Weights of a small GPT-style language model, trained from scratch on English Wikipedia.
Size: 2 heads of 64, MLP 512 GELU, vocabulary 4096, 2.15M parameters.
Training: a variant of SOAP for these matrices, 138M tokens.
Each number is 200 + 20 x the weight over its row's rms, rounded and kept within 0 to 999. Layers, rows and columns count from 0. The size before them is the row's rms in percent of the matrix's.

# down: layer 2 MLP down (transposed), 512x128, rms 0.21, rows 99-125, columns 0-127
# up: layer 2 MLP up, 512x128, rms 0.225, rows 100-126, columns 0-127
down99,089,252,225,198,207,172,186,232,211,223,207,190,258,210,229,195,203,201,193,147,198,205,172,184,199,190,225,231,223,200,184,192,207,212,199,210,169,217,221,159,190,207,221,166,183,206,205,188,226,204,212,193,208,207,221,211,196,211,214,211,193,197,162,224,158,169,234,199,172,179,177,187,221,173,213,224,196,222,211,211,215,200,218,201,203,206,183,205,186,153,186,204,170,192,203,181,178,195,203,201,173,224,165,185,228,155,194,162,196,201,204,185,184,216,215,195,202,233,198,208,187,196,208,207,202,210,198,177,198
up100,107,200,171,245,147,209,163,174,172,219,195,211,208,237,166,171,215,165,221,204,226,174,186,172,229,202,187,209,188,219,198,202,189,184,192,197,206,209,203,204,200,179,215,165,200,204,196,209,163,156,183,214,190,209,194,210,214,200,187,172,166,196,197,201,218,209,220,199,203,223,208,188,186,188,207,189,167,179,204,207,204,189,202,186,213,184,232,229,200,214,218,259,181,192,205,203,232,184,175,223,237,175,175,218,186,192,222,226,208,213,169,224,199,208,204,229,206,219,168,218,213,213,199,202,168,203,224,204,206
down100,113,211,217,160,218,226,144,218,187,195,185,193,176,188,181,217,192,179,198,171,218,188,224,188,223,228,195,201,203,198,234,214,205,219,202,204,191,207,168,205,183,224,158,188,183,201,175,243,177,173,182,202,213,212,190,176,186,208,190,224,193,181,180,209,209,178,219,222,233,167,194,195,224,211,166,222,194,211,204,199,189,205,195,170,198,192,194,235,205,206,177,195,168,214,227,219,220,158,215,200,187,188,192,207,185,160,199,152,243,210,204,208,181,221,196,210,173,182,224,159,177,199,182,216,204,181,195,196,196
up101,096,193,163,185,202,197,190,208,160,188,163,202,212,184,219,196,202,229,199,219,179,140,177,157,201,209,210,175,202,198,242,199,194,197,197,206,210,203,201,198,161,199,211,152,190,216,219,200,194,170,194,260,188,213,215,212,234,216,180,253,180,216,192,178,202,192,210,220,204,197,177,215,212,208,206,155,192,179,221,171,203,189,194,238,210,201,166,216,192,188,192,209,196,213,194,194,190,203,195,189,205,192,190,187,177,210,215,217,181,190,238,222,190,210,229,201,212,195,197,197,217,235,193,244,173,176,210,192,195
down101,094,218,185,225,206,255,195,213,166,229,188,191,195,182,202,204,246,183,195,212,211,209,226,160,203,220,208,221,191,195,185,203,204,181,211,229,189,198,174,204,211,161,230,231,200,221,209,212,184,193,192,197,194,175,211,209,211,183,245,214,196,155,179,156,206,164,222,174,162,219,209,203,227,191,199,162,185,186,197,188,170,186,202,184,196,221,228,204,172,185,193,206,227,209,213,186,167,199,188,193,170,191,207,217,209,167,209,194,181,214,208,184,215,217,204,177,175,196,222,209,192,221,206,203,219,165,211,160,215
up102,082,211,178,189,235,176,198,215,193,198,184,187,177,221,230,185,237,171,198,194,163,198,199,225,167,182,182,171,191,191,192,171,199,225,217,191,198,147,196,171,200,219,221,223,190,224,193,192,199,191,197,196,215,230,223,155,249,209,184,205,209,188,182,182,230,236,206,206,192,198,204,212,204,215,205,199,206,170,213,207,182,173,185,232,224,189,198,223,199,186,211,222,187,208,164,162,216,161,210,235,223,239,178,231,220,179,190,228,191,227,206,212,206,226,209,217,215,215,186,178,187,189,205,213,199,202,182,198,189
down102,080,182,240,212,197,196,200,214,216,229,195,234,200,216,147,225,227,183,223,227,180,213,187,223,216,178,207,207,222,194,222,193,208,198,220,180,221,208,181,217,163,228,214,195,198,178,221,196,215,223,200,156,220,194,181,211,175,225,142,191,180,222,191,216,188,231,197,191,211,186,236,208,235,221,190,196,224,199,188,206,195,195,202,204,211,207,198,201,236,223,184,179,193,171,190,225,219,200,232,172,195,150,178,201,215,202,226,145,210,213,208,194,210,198,220,179,202,184,201,196,194,190,243,211,204,207,203,195,195
up103,105,198,199,186,211,169,200,156,172,204,226,183,194,205,216,180,213,191,166,206,176,193,169,177,175,199,187,210,228,184,215,193,193,159,222,176,190,187,217,225,177,210,238,171,207,215,212,202,203,208,197,210,250,207,202,178,228,192,185,202,184,203,216,179,176,197,193,200,219,224,195,194,225,206,149,238,190,207,204,200,195,195,202,206,196,211,192,178,201,187,193,190,212,170,200,209,192,193,221,228,215,227,195,207,222,223,189,190,205,190,190,139,225,207,197,191,213,225,179,194,236,181,224,247,155,177,236,178,192
down103,099,187,196,213,221,202,205,175,220,229,188,241,197,184,194,197,243,186,231,220,189,211,201,161,239,195,204,175,184,228,160,238,205,232,170,215,196,177,182,204,231,182,197,171,215,205,202,190,212,205,205,207,165,199,200,177,203,209,194,199,207,218,185,193,206,142,201,191,182,221,200,219,189,208,213,218,212,215,185,171,201,225,215,219,194,216,215,224,198,230,179,169,177,228,187,183,221,227,201,178,192,212,215,200,218,173,194,201,206,219,243,198,201,233,180,164,195,226,206,202,176,199,221,171,211,214,213,250,204
up104,095,215,193,208,199,195,180,184,201,194,198,233,190,221,192,177,194,170,205,209,232,213,185,186,206,171,202,191,205,226,181,171,189,176,211,183,209,242,234,222,207,203,193,198,195,197,166,133,199,205,201,197,200,202,241,266,220,198,178,204,181,180,210,191,212,214,220,223,215,183,225,205,184,196,184,165,195,207,172,194,205,198,190,199,226,221,214,161,247,221,220,216,193,206,173,159,162,179,235,174,201,222,193,177,208,186,203,192,234,184,224,199,216,183,182,204,192,189,213,204,197,221,210,205,190,225,192,205,213
down104,107,210,208,218,199,170,180,201,203,190,203,181,187,209,204,179,242,200,179,224,224,204,186,183,218,202,185,204,215,219,185,214,200,233,190,213,237,231,196,205,190,213,208,214,181,216,157,179,217,184,186,224,220,190,216,207,224,204,225,204,180,183,201,258,200,222,227,214,196,235,189,202,198,184,177,183,214,236,192,177,222,199,184,230,213,188,183,169,211,192,232,223,199,161,188,218,182,199,169,198,198,194,206,209,197,179,218,180,228,169,209,187,268,185,171,217,193,174,215,185,202,203,169,173,232,206,175,203,213
up105,103,203,195,198,197,210,185,221,188,182,241,229,185,189,207,216,235,183,165,184,207,245,216,225,158,186,217,201,187,275,176,213,220,207,186,200,184,238,196,182,217,213,211,201,202,179,209,204,204,188,156,195,187,205,190,182,244,225,206,209,177,190,197,213,189,191,213,170,184,154,222,201,222,191,181,223,208,184,203,193,177,178,193,205,203,185,216,223,225,195,208,223,185,185,219,205,201,196,199,212,195,214,188,194,220,185,186,171,222,220,271,185,180,192,192,206,228,201,217,208,204,207,219,179,195,207,182,173,201
down105,104,213,205,210,196,197,226,229,193,160,171,233,184,175,242,224,221,172,201,204,205,200,215,205,167,197,197,179,168,209,181,207,199,194,205,216,183,231,192,178,228,203,200,240,220,193,173,229,206,218,149,178,179,194,201,192,202,186,194,182,221,168,179,171,236,203,200,215,186,192,204,230,210,193,188,191,224,187,206,160,230,181,227,195,190,186,223,186,185,243,205,245,200,176,198,204,230,189,211,184,207,217,239,208,182,193,169,218,216,190,210,187,208,195,186,175,197,171,170,194,211,198,187,167,188,222,220,195,194
up106,094,201,210,184,214,224,182,185,174,212,188,199,225,201,207,195,206,184,182,225,204,188,197,211,191,163,199,203,215,217,207,199,219,191,231,204,219,185,213,190,198,191,209,189,169,203,202,177,169,184,180,187,234,183,213,183,184,162,205,195,178,237,168,171,200,218,178,190,207,202,193,156,196,188,174,215,210,192,197,189,244,234,173,212,181,155,172,171,214,173,215,204,238,186,213,243,193,221,186,205,200,196,163,210,195,200,180,182,178,173,214,238,182,227,172,162,214,225,183,183,165,207,175,208,186,190,181,189,227
down106,110,184,218,207,193,235,212,188,193,184,186,197,168,230,220,189,168,208,195,205,218,179,208,235,219,195,249,197,176,195,185,199,153,197,233,202,196,218,191,218,195,163,190,198,236,205,210,203,207,181,204,219,209,186,241,151,185,183,197,177,208,228,216,219,226,196,189,191,186,206,215,176,214,171,183,208,165,195,207,181,197,242,198,202,211,208,231,214,165,207,193,160,193,202,155,206,178,181,200,192,240,195,198,193,176,210,186,208,192,176,218,214,215,183,165,212,203,234,185,196,235,205,188,195,218,204,180,234,188
up107,101,207,173,199,199,179,219,208,192,171,191,210,231,248,202,210,180,158,187,239,183,171,215,184,240,189,221,197,170,227,197,206,204,206,229,198,175,201,224,196,166,210,194,172,217,201,193,224,196,238,226,222,205,199,222,163,187,218,172,222,194,207,195,200,201,217,187,190,169,149,211,201,212,195,218,212,204,200,205,180,207,177,191,160,210,232,209,200,193,222,202,208,210,176,222,216,195,203,235,188,188,213,182,190,186,198,209,229,192,214,159,146,198,157,179,213,203,200,194,231,201,218,178,187,203,192,228,197,185
down107,090,190,208,224,232,206,191,168,185,210,203,221,202,176,207,216,206,217,195,162,220,195,205,218,186,186,200,166,236,156,187,173,218,176,192,265,201,211,192,212,235,151,215,193,217,222,200,228,190,222,194,186,171,170,174,221,201,216,202,181,175,194,190,220,184,193,243,205,203,201,207,196,183,234,209,180,198,249,199,159,195,175,194,194,176,185,211,190,191,228,195,186,181,201,213,203,193,229,259,221,194,170,192,195,199,219,185,178,197,197,188,192,207,192,200,189,215,198,182,190,186,203,197,189,187,209,225,232,203
up108,102,211,193,202,185,202,202,199,160,177,224,209,204,189,165,226,253,173,201,201,198,155,208,186,184,216,166,223,205,197,218,178,198,236,236,187,189,174,214,195,196,235,222,182,177,223,220,198,205,220,177,206,191,199,219,197,222,184,204,169,196,217,171,200,219,175,222,147,248,209,203,177,215,168,193,186,203,204,197,164,167,182,182,213,211,188,187,182,213,189,223,202,192,212,220,211,233,196,198,223,198,230,221,173,202,224,186,203,154,185,206,227,221,195,209,189,205,222,216,208,217,192,230,199,229,199,198,198,187
down108,114,191,201,238,191,199,217,197,183,203,217,179,218,187,210,193,219,204,180,197,215,216,194,197,196,188,208,196,191,161,209,182,194,237,199,187,205,211,268,198,187,172,210,238,172,201,207,160,203,191,195,171,204,224,182,197,217,189,168,179,184,213,221,177,232,210,207,176,181,209,218,240,221,165,200,219,182,208,203,206,179,199,186,183,227,196,213,210,254,209,185,228,231,200,187,228,217,248,195,194,222,217,181,214,189,218,180,200,185,225,220,223,190,193,195,169,189,214,223,178,159,173,188,202,193,206,226,177,218
up109,094,200,179,205,186,185,205,238,180,257,222,201,186,220,177,199,177,203,193,197,232,216,203,205,256,159,184,194,195,235,215,219,225,220,211,198,192,180,209,199,145,196,197,198,216,193,202,206,213,210,237,197,201,173,200,209,242,169,163,226,204,203,187,209,176,228,239,205,177,207,190,224,187,193,188,195,191,174,219,220,149,207,198,192,186,193,189,213,201,204,188,207,195,188,213,195,197,199,186,231,200,203,166,204,195,192,193,176,167,183,198,205,198,167,210,186,185,217,174,185,209,180,240,186,194,189,191,168,164
down109,099,251,205,157,218,174,182,194,233,210,191,192,215,160,191,194,225,196,249,210,197,235,177,186,164,199,227,213,220,222,199,194,170,191,156,182,199,221,198,172,201,204,166,198,184,198,192,181,191,217,216,187,209,227,201,172,148,204,221,204,215,214,209,192,213,207,181,188,184,210,210,203,189,183,205,204,182,207,178,173,207,231,200,252,194,186,196,178,230,229,201,177,204,204,206,190,183,174,186,172,200,208,193,186,212,212,181,211,223,200,197,183,178,218,177,221,187,194,209,228,183,198,192,189,180,224,204,239,238
up110,113,202,192,187,154,178,203,212,195,191,236,207,199,207,222,206,225,218,212,232,192,154,225,220,202,177,193,196,181,181,203,182,227,208,234,188,197,195,199,168,217,229,226,202,175,203,191,172,229,186,197,223,210,229,214,204,190,186,198,147,158,186,213,207,209,206,183,187,199,165,192,158,211,172,208,202,225,202,193,201,162,228,223,170,238,191,165,209,182,222,206,226,223,215,222,195,211,214,200,222,190,225,208,187,220,224,195,187,199,211,204,204,226,195,176,216,212,185,170,214,150,186,172,194,212,213,213,193,191
down110,115,211,222,188,176,183,218,210,200,208,236,183,203,175,187,206,190,201,172,198,188,186,154,201,198,179,191,194,176,225,213,189,203,230,207,214,215,195,223,207,189,207,223,208,196,187,222,199,194,186,160,183,211,205,186,214,218,219,220,212,183,218,178,187,204,227,202,218,191,237,239,192,173,188,207,209,209,179,265,232,200,197,206,172,218,173,210,190,154,249,214,220,180,193,202,222,191,194,204,200,232,223,229,203,182,195,232,199,221,164,220,232,221,197,191,219,186,188,168,223,186,227,168,185,203,235,218,198,189
up111,074,158,226,159,172,217,181,200,196,187,215,207,182,187,196,186,218,182,194,186,201,209,180,200,209,179,225,211,230,232,186,180,247,215,222,201,200,213,211,170,183,220,203,194,176,189,200,185,208,186,191,179,179,194,208,179,207,200,203,202,204,215,195,214,227,187,183,206,174,230,196,189,165,183,180,219,187,208,227,179,188,224,179,235,200,198,163,208,191,196,209,180,193,223,208,237,189,209,204,183,186,189,170,161,215,169,223,235,218,151,173,217,211,215,173,193,183,212,202,239,230,226,200,196,191,209,193,144,181
down111,074,188,177,157,197,164,181,202,193,185,201,195,191,179,209,209,226,206,197,206,180,222,225,208,159,200,157,186,184,184,204,203,194,197,196,186,177,197,158,227,198,218,205,206,193,167,217,225,193,236,228,187,185,224,207,180,187,179,219,184,216,186,213,221,198,147,196,191,199,208,169,178,193,199,199,214,212,165,158,213,227,216,215,172,229,202,199,182,219,161,187,193,212,182,193,204,191,236,178,223,198,198,177,164,202,218,221,237,199,172,156,208,160,217,214,220,188,225,217,197,194,189,193,204,223,185,210,187,212
up112,103,164,203,235,223,205,201,188,172,220,217,176,199,224,174,194,197,229,213,171,210,197,184,223,182,195,217,209,199,212,188,196,178,192,206,208,242,210,189,184,187,225,211,223,161,165,205,186,223,203,203,203,200,206,162,163,207,202,202,209,192,206,214,184,157,199,198,161,192,229,216,194,200,183,218,203,183,184,217,167,213,226,158,205,212,171,185,235,249,183,242,199,222,230,193,197,196,227,215,206,232,210,189,208,187,210,207,200,150,185,224,227,171,196,195,185,183,167,186,192,213,197,177,183,202,216,198,174,196
down112,115,205,167,223,208,199,197,213,200,189,197,190,204,233,206,218,179,175,168,202,208,194,192,241,167,212,213,213,201,193,195,199,161,197,191,212,211,210,215,184,149,211,181,198,176,194,146,181,206,207,171,243,234,204,192,174,230,188,196,222,211,228,210,231,192,199,236,181,198,190,170,177,205,178,223,198,208,227,192,214,172,205,179,211,182,198,226,198,222,187,185,187,234,205,215,219,201,197,237,206,214,235,220,223,231,207,199,202,217,200,212,215,156,196,206,218,182,175,234,199,238,208,204,169,206,175,223,190,212
up113,120,225,212,209,170,222,188,168,248,201,190,178,195,192,216,226,219,188,215,182,187,197,208,208,234,205,170,205,200,162,203,173,176,213,199,195,226,187,167,187,241,212,165,221,185,198,196,197,220,216,201,228,194,158,174,218,180,185,184,189,211,223,193,230,186,143,208,191,185,196,190,225,196,219,185,186,187,220,176,192,188,205,172,229,198,182,195,213,207,216,163,233,204,217,231,173,211,172,214,204,196,179,212,226,203,169,219,171,199,216,201,184,226,189,197,195,190,212,194,230,225,221,200,204,156,181,183,215,213
down113,127,189,232,216,217,203,189,187,212,178,186,188,217,163,189,234,207,188,225,230,222,214,193,164,184,195,220,188,219,185,246,230,222,206,219,225,190,215,221,178,168,176,216,212,214,224,203,173,207,203,169,198,228,208,170,227,198,234,196,168,208,229,193,233,183,227,188,194,212,170,175,185,217,229,199,185,172,218,199,190,200,187,213,221,184,173,181,196,182,220,175,183,190,194,189,203,162,210,188,171,188,193,200,199,199,232,187,186,213,191,188,169,215,187,151,198,194,234,191,179,236,214,171,202,206,214,225,188,205
up114,075,196,186,240,178,232,205,216,190,214,198,213,200,189,202,172,199,201,234,240,202,173,174,184,206,187,197,210,203,204,206,161,214,182,182,189,203,200,219,187,246,206,206,202,203,216,202,230,191,190,212,241,197,212,184,210,209,175,164,216,171,193,214,164,227,227,203,186,220,187,201,157,215,221,204,231,196,195,224,178,197,200,189,196,194,176,205,163,217,206,181,213,170,191,195,222,187,187,195,183,199,188,174,183,223,209,190,218,202,182,170,192,169,155,173,203,191,253,217,220,204,233,169,183,185,241,175,194,213
down114,084,216,186,167,223,175,207,180,202,226,204,184,157,172,172,191,194,202,210,171,204,167,236,210,212,212,176,197,242,229,199,208,179,204,207,224,189,208,198,218,187,205,193,185,201,190,212,203,222,199,172,224,172,183,200,193,190,228,181,195,224,218,166,225,202,203,230,168,155,186,205,226,209,214,182,163,201,169,213,193,169,187,199,203,211,199,167,229,213,194,223,169,194,217,175,165,181,171,207,208,182,172,195,213,178,208,203,189,197,224,149,209,199,209,194,216,184,211,219,188,204,184,217,236,176,194,187,206,161
up115,104,201,200,182,163,215,205,197,189,224,182,203,257,198,193,213,181,210,219,151,189,184,198,207,223,215,197,186,210,213,201,201,220,188,198,211,232,168,192,206,174,201,200,243,198,180,179,186,206,203,198,168,244,188,216,223,205,222,225,206,214,232,218,212,192,196,218,186,202,195,213,191,225,196,180,187,197,217,184,188,223,239,217,168,218,225,244,181,184,198,204,175,193,208,179,227,228,179,221,231,151,226,168,193,198,195,180,223,187,187,173,189,188,214,180,215,258,198,178,208,203,187,187,208,222,214,190,200,209
down115,101,184,188,207,193,220,193,222,189,223,216,205,207,238,173,181,179,216,194,224,181,218,222,191,210,170,185,219,193,176,227,226,183,188,222,197,181,192,173,177,201,220,173,226,225,212,217,213,213,234,233,163,191,207,196,243,218,201,211,184,210,212,187,197,209,224,171,179,185,174,191,188,247,208,244,178,181,212,177,208,184,181,232,220,252,228,151,188,190,203,221,193,188,226,192,198,179,238,201,182,208,194,214,210,203,195,209,212,198,207,183,181,188,183,209,174,223,185,209,189,220,207,239,194,216,180,188,192,217
up116,109,175,186,197,225,173,204,203,208,164,218,199,254,224,214,187,195,212,174,215,182,192,196,154,187,160,200,206,191,199,193,220,199,172,200,195,178,211,232,205,178,206,233,197,228,217,194,144,241,195,224,205,183,231,204,163,181,182,222,223,212,208,201,222,200,222,194,171,187,205,245,180,195,224,199,225,205,201,208,208,191,197,187,228,200,211,182,207,216,167,231,212,210,194,212,189,214,183,239,195,182,221,212,210,224,207,186,161,237,194,209,219,209,178,202,208,218,194,171,209,186,183,216,165,188,190,215,199,175
down116,096,221,204,208,184,209,226,194,205,220,173,198,228,215,221,201,229,159,211,189,219,182,192,203,187,208,194,184,207,180,207,188,229,224,233,245,197,216,203,170,165,163,220,189,202,160,202,194,217,200,219,217,186,189,218,179,188,198,210,208,186,192,187,234,215,168,190,185,202,169,201,196,210,219,194,173,176,223,191,227,206,192,230,215,182,171,202,190,218,188,197,214,228,198,238,188,241,176,198,232,158,209,221,236,186,188,208,192,184,215,178,244,201,210,182,198,192,172,200,170,167,216,203,201,164,203,222,238,197
up117,097,228,193,207,209,206,174,205,208,200,198,216,175,203,199,200,185,188,186,188,226,194,207,208,189,247,222,202,194,238,160,227,164,189,188,201,192,214,197,214,220,196,229,191,191,216,167,174,217,230,229,218,224,232,170,196,173,188,240,223,233,177,224,214,179,228,173,181,189,203,213,230,234,217,193,215,165,173,183,167,171,213,168,189,226,186,196,225,200,192,195,168,187,235,200,182,183,216,212,203,236,188,207,225,181,183,210,228,224,217,188,215,198,177,192,194,187,201,209,198,213,199,201,231,215,231,221,183,212
down117,088,185,234,185,210,218,213,154,205,198,200,159,214,203,239,187,192,151,221,230,195,190,195,229,205,171,209,206,211,214,226,185,199,211,233,222,181,221,180,189,186,199,213,208,197,230,237,196,202,191,203,196,231,178,219,193,190,249,178,182,223,205,163,198,239,194,196,182,198,209,205,209,213,171,189,208,219,227,217,212,186,215,190,196,231,213,198,199,210,208,182,220,174,212,192,168,189,201,220,191,177,210,227,188,186,196,155,206,166,231,193,240,183,208,230,163,200,187,188,179,196,181,194,194,168,174,212,194,203
up118,101,228,175,212,210,229,214,212,191,207,230,196,167,186,181,208,160,196,204,202,229,208,238,182,232,200,218,177,184,229,223,212,228,181,194,228,244,191,220,173,201,226,201,184,216,231,174,206,205,214,202,158,166,171,195,180,201,199,196,210,197,224,215,235,211,214,172,199,204,206,196,198,200,222,216,164,197,180,196,200,165,219,179,226,179,195,174,202,216,228,225,190,213,197,168,183,209,186,193,157,217,233,218,160,200,159,179,192,204,194,218,216,225,204,185,213,205,184,190,200,201,185,211,226,208,185,184,220,225
down118,100,209,223,199,184,165,193,194,135,176,166,216,201,201,220,214,184,198,193,207,203,222,186,221,215,209,230,208,218,203,177,173,216,183,198,177,179,201,214,196,182,235,211,228,203,197,196,228,177,194,207,213,201,202,203,190,206,218,185,185,142,200,193,205,224,197,262,226,189,160,236,205,196,178,188,207,201,204,197,215,190,212,195,211,188,226,200,212,225,169,207,219,223,183,225,190,238,185,213,220,248,217,161,235,192,192,211,202,195,241,225,201,219,197,230,201,199,184,228,196,202,226,212,201,207,208,179,193,191
up119,114,173,176,210,181,178,208,190,194,171,177,175,216,214,225,198,227,218,163,228,179,174,175,227,185,221,172,183,204,195,240,193,211,183,166,170,223,178,198,218,214,214,215,199,227,187,175,207,200,167,211,203,212,235,204,191,199,190,180,201,171,188,210,177,193,183,226,221,214,202,221,219,188,191,202,220,196,199,182,182,208,214,232,208,174,234,229,214,199,198,190,223,192,184,173,210,223,202,202,212,233,199,161,172,192,151,183,188,209,198,206,237,206,211,156,210,225,203,192,190,228,255,214,205,179,194,204,209,213
down119,115,177,216,185,193,203,194,217,177,179,239,214,217,194,171,255,182,178,222,187,226,210,188,181,190,228,226,213,208,195,194,209,184,230,207,184,208,217,189,223,220,202,203,194,168,192,205,229,214,202,210,177,206,200,234,216,224,225,188,210,236,214,178,206,208,197,186,222,183,218,177,221,229,211,205,205,219,241,203,211,212,228,234,187,211,176,176,173,219,209,217,196,193,201,203,172,157,190,155,188,222,183,213,212,186,168,224,227,227,189,207,194,231,216,190,188,191,215,245,229,220,228,168,200,208,210,225,202,206
up120,112,196,223,214,180,196,193,212,203,232,200,231,194,229,203,228,213,185,194,167,196,181,209,184,247,150,200,215,150,205,205,161,214,183,192,187,198,192,157,195,229,234,200,214,181,185,204,168,240,208,187,229,183,216,192,191,193,175,190,211,186,178,247,172,220,201,220,208,194,185,222,213,204,194,195,182,180,209,189,195,176,214,191,184,200,216,203,217,194,242,179,185,214,230,192,208,229,181,226,196,214,193,188,209,207,175,215,183,186,198,215,216,194,196,206,223,217,178,210,222,221,199,260,209,172,200,194,173,221
down120,094,236,210,176,180,160,222,205,189,239,187,201,211,205,209,180,217,191,220,215,216,215,171,209,229,167,163,208,215,183,190,191,235,166,193,182,188,194,173,186,198,249,205,194,243,202,232,196,203,203,188,222,191,179,228,192,178,187,206,216,195,186,201,204,181,180,177,211,214,185,211,183,144,203,191,194,214,201,196,220,183,164,203,208,176,191,186,184,188,201,231,172,215,225,219,214,209,180,174,180,190,203,169,189,218,202,179,181,202,212,194,200,211,198,168,216,180,217,176,163,221,218,191,181,241,239,184,219,207
up121,090,190,169,238,208,180,215,205,210,164,228,204,199,207,213,219,234,183,218,162,220,213,198,165,197,159,207,185,200,201,187,213,226,203,235,227,178,208,212,205,203,207,180,185,204,223,188,185,241,177,223,211,195,169,206,231,175,187,233,186,223,203,197,191,207,176,172,214,223,204,192,188,211,186,191,208,191,187,212,218,166,192,185,176,177,196,200,183,217,159,215,166,233,223,212,192,179,198,241,177,174,186,180,193,163,187,169,206,235,211,224,203,190,209,221,222,191,207,168,222,203,229,199,183,208,207,215,183,174
down121,095,179,182,203,215,166,207,239,196,201,239,185,195,244,235,198,170,184,242,235,194,216,189,201,220,201,199,215,189,202,198,195,199,230,185,216,221,183,204,206,188,212,200,216,206,219,199,191,209,195,199,174,198,209,216,174,198,218,207,211,178,218,193,194,195,223,194,207,188,205,156,195,224,228,260,211,201,194,232,191,228,199,204,244,199,168,181,183,231,201,198,150,202,228,221,180,193,185,209,184,178,220,197,230,182,196,217,220,195,165,210,223,176,202,185,236,218,199,193,208,219,197,175,165,193,159,216,195,203
up122,106,227,210,193,190,210,194,179,185,207,198,182,212,203,198,232,219,192,163,175,219,237,188,199,226,209,191,219,208,186,196,178,219,163,212,215,228,218,219,225,166,149,179,198,200,212,207,190,232,173,196,193,191,238,178,251,178,206,169,184,204,188,215,219,202,217,205,212,235,206,205,199,234,196,202,236,198,227,188,184,210,209,222,177,202,218,207,251,209,214,217,201,236,226,187,210,192,172,176,218,203,206,149,200,193,207,197,179,195,210,208,231,190,203,182,180,166,194,166,190,192,187,169,215,192,186,213,190,192
down122,104,196,233,188,235,189,209,185,195,228,220,220,218,184,217,227,200,172,196,203,196,202,196,218,187,189,188,223,202,218,161,194,209,214,228,189,229,183,152,182,230,188,193,165,174,223,220,193,206,201,189,187,197,193,196,207,202,193,172,235,224,186,204,204,215,193,239,189,216,209,210,213,187,187,182,239,204,190,230,186,206,182,203,209,176,199,157,233,195,194,242,187,206,202,215,197,194,217,191,209,231,176,146,250,222,202,192,173,204,185,207,210,198,195,218,153,212,208,213,185,180,210,233,178,166,175,206,187,207
up123,092,203,204,205,194,161,173,196,213,216,205,213,227,222,171,223,180,177,200,183,212,210,259,202,248,208,183,210,174,231,243,187,216,188,210,226,184,246,209,194,227,202,210,209,205,193,216,207,157,183,195,167,199,180,180,218,225,209,163,232,207,192,189,220,242,197,178,153,204,182,182,210,195,213,193,190,227,205,205,221,218,193,192,178,184,218,202,186,199,185,181,221,196,184,220,214,199,223,195,201,191,238,202,177,168,206,191,196,211,197,193,181,215,172,215,199,226,164,200,186,206,179,189,186,235,203,193,178,174
down123,090,213,201,202,188,201,207,183,182,200,185,166,178,199,197,192,191,193,180,220,226,180,169,212,208,212,223,197,214,210,227,211,181,201,189,217,217,195,200,251,213,192,245,197,201,212,187,191,179,211,221,237,222,194,203,219,188,233,189,204,194,207,232,217,198,205,214,194,243,203,208,178,245,205,236,202,201,187,214,216,204,269,215,190,205,193,206,185,210,176,206,185,219,179,187,182,216,224,219,204,186,170,216,210,191,165,174,166,234,163,207,198,192,236,184,198,189,229,192,208,165,219,211,192,178,239,169,224,204
up124,090,187,204,193,178,195,212,222,163,197,204,205,211,224,196,209,169,184,152,216,186,200,212,210,260,203,195,199,206,229,158,198,194,234,210,216,234,235,208,262,193,201,203,214,203,200,223,220,210,212,206,180,195,193,216,189,201,233,221,196,205,189,214,200,211,223,200,174,232,196,212,183,163,219,178,251,209,183,186,198,189,203,187,176,196,226,218,172,166,179,186,160,176,214,207,196,192,191,177,205,185,239,210,182,222,180,189,197,227,198,186,217,212,192,197,169,177,195,171,176,234,206,189,193,189,191,213,198,192
down124,089,220,207,218,193,207,178,211,219,187,225,190,236,182,222,202,219,210,221,208,211,207,186,190,184,188,225,198,192,230,204,235,221,194,174,221,195,197,216,170,188,186,194,217,189,178,184,146,175,203,243,222,224,222,203,194,166,159,197,216,184,203,163,189,159,200,174,201,196,211,184,224,192,195,181,184,207,203,211,202,211,202,261,200,217,171,197,197,175,193,212,194,190,193,174,159,188,234,211,169,215,186,188,185,186,206,243,219,199,215,203,185,175,234,198,193,212,196,248,219,186,208,180,179,213,220,181,198,182
up125,095,191,183,204,206,209,201,205,190,218,201,198,186,238,180,191,210,202,199,180,208,196,199,215,175,195,215,169,183,214,168,209,222,183,163,192,210,201,196,217,229,195,228,185,220,183,154,208,183,211,200,175,198,216,202,224,218,199,202,219,181,170,199,196,212,188,172,221,178,238,181,174,169,175,190,187,225,204,222,222,173,176,183,192,203,255,221,176,195,195,221,233,225,213,192,165,218,194,165,181,195,167,204,222,149,212,150,192,217,180,240,219,189,180,197,179,216,181,233,204,207,210,200,183,184,196,202,210,178
down125,097,213,199,205,205,181,195,183,233,193,244,193,220,163,194,174,208,205,209,175,205,193,162,180,230,173,256,176,202,213,219,200,175,230,194,193,209,191,206,172,199,174,222,213,169,226,176,144,209,223,185,224,219,179,208,175,211,218,203,202,214,203,216,219,217,204,193,195,216,196,192,212,218,200,171,218,174,218,192,192,164,232,214,173,201,180,229,194,196,179,198,207,192,216,195,154,196,197,206,157,156,201,225,202,189,235,229,209,195,218,221,176,192,225,199,220,209,180,219,200,186,196,194,209,193,168,205,211,183
up126,107,204,170,203,174,199,198,181,236,217,217,211,221,191,194,206,204,227,173,196,198,196,176,206,164,217,154,196,233,215,174,220,182,195,170,211,227,212,208,188,194,208,210,205,197,193,260,174,199,184,227,232,217,222,210,204,209,218,206,159,225,183,152,228,193,205,199,200,236,200,176,194,232,210,210,221,200,224,205,204,208,177,185,207,212,216,193,183,183,164,217,181,195,180,200,196,213,192,214,176,183,200,189,179,224,229,220,229,166,216,193,209,172,212,185,239,204,195,179,171,184,200,195,253,194,196,180,191,207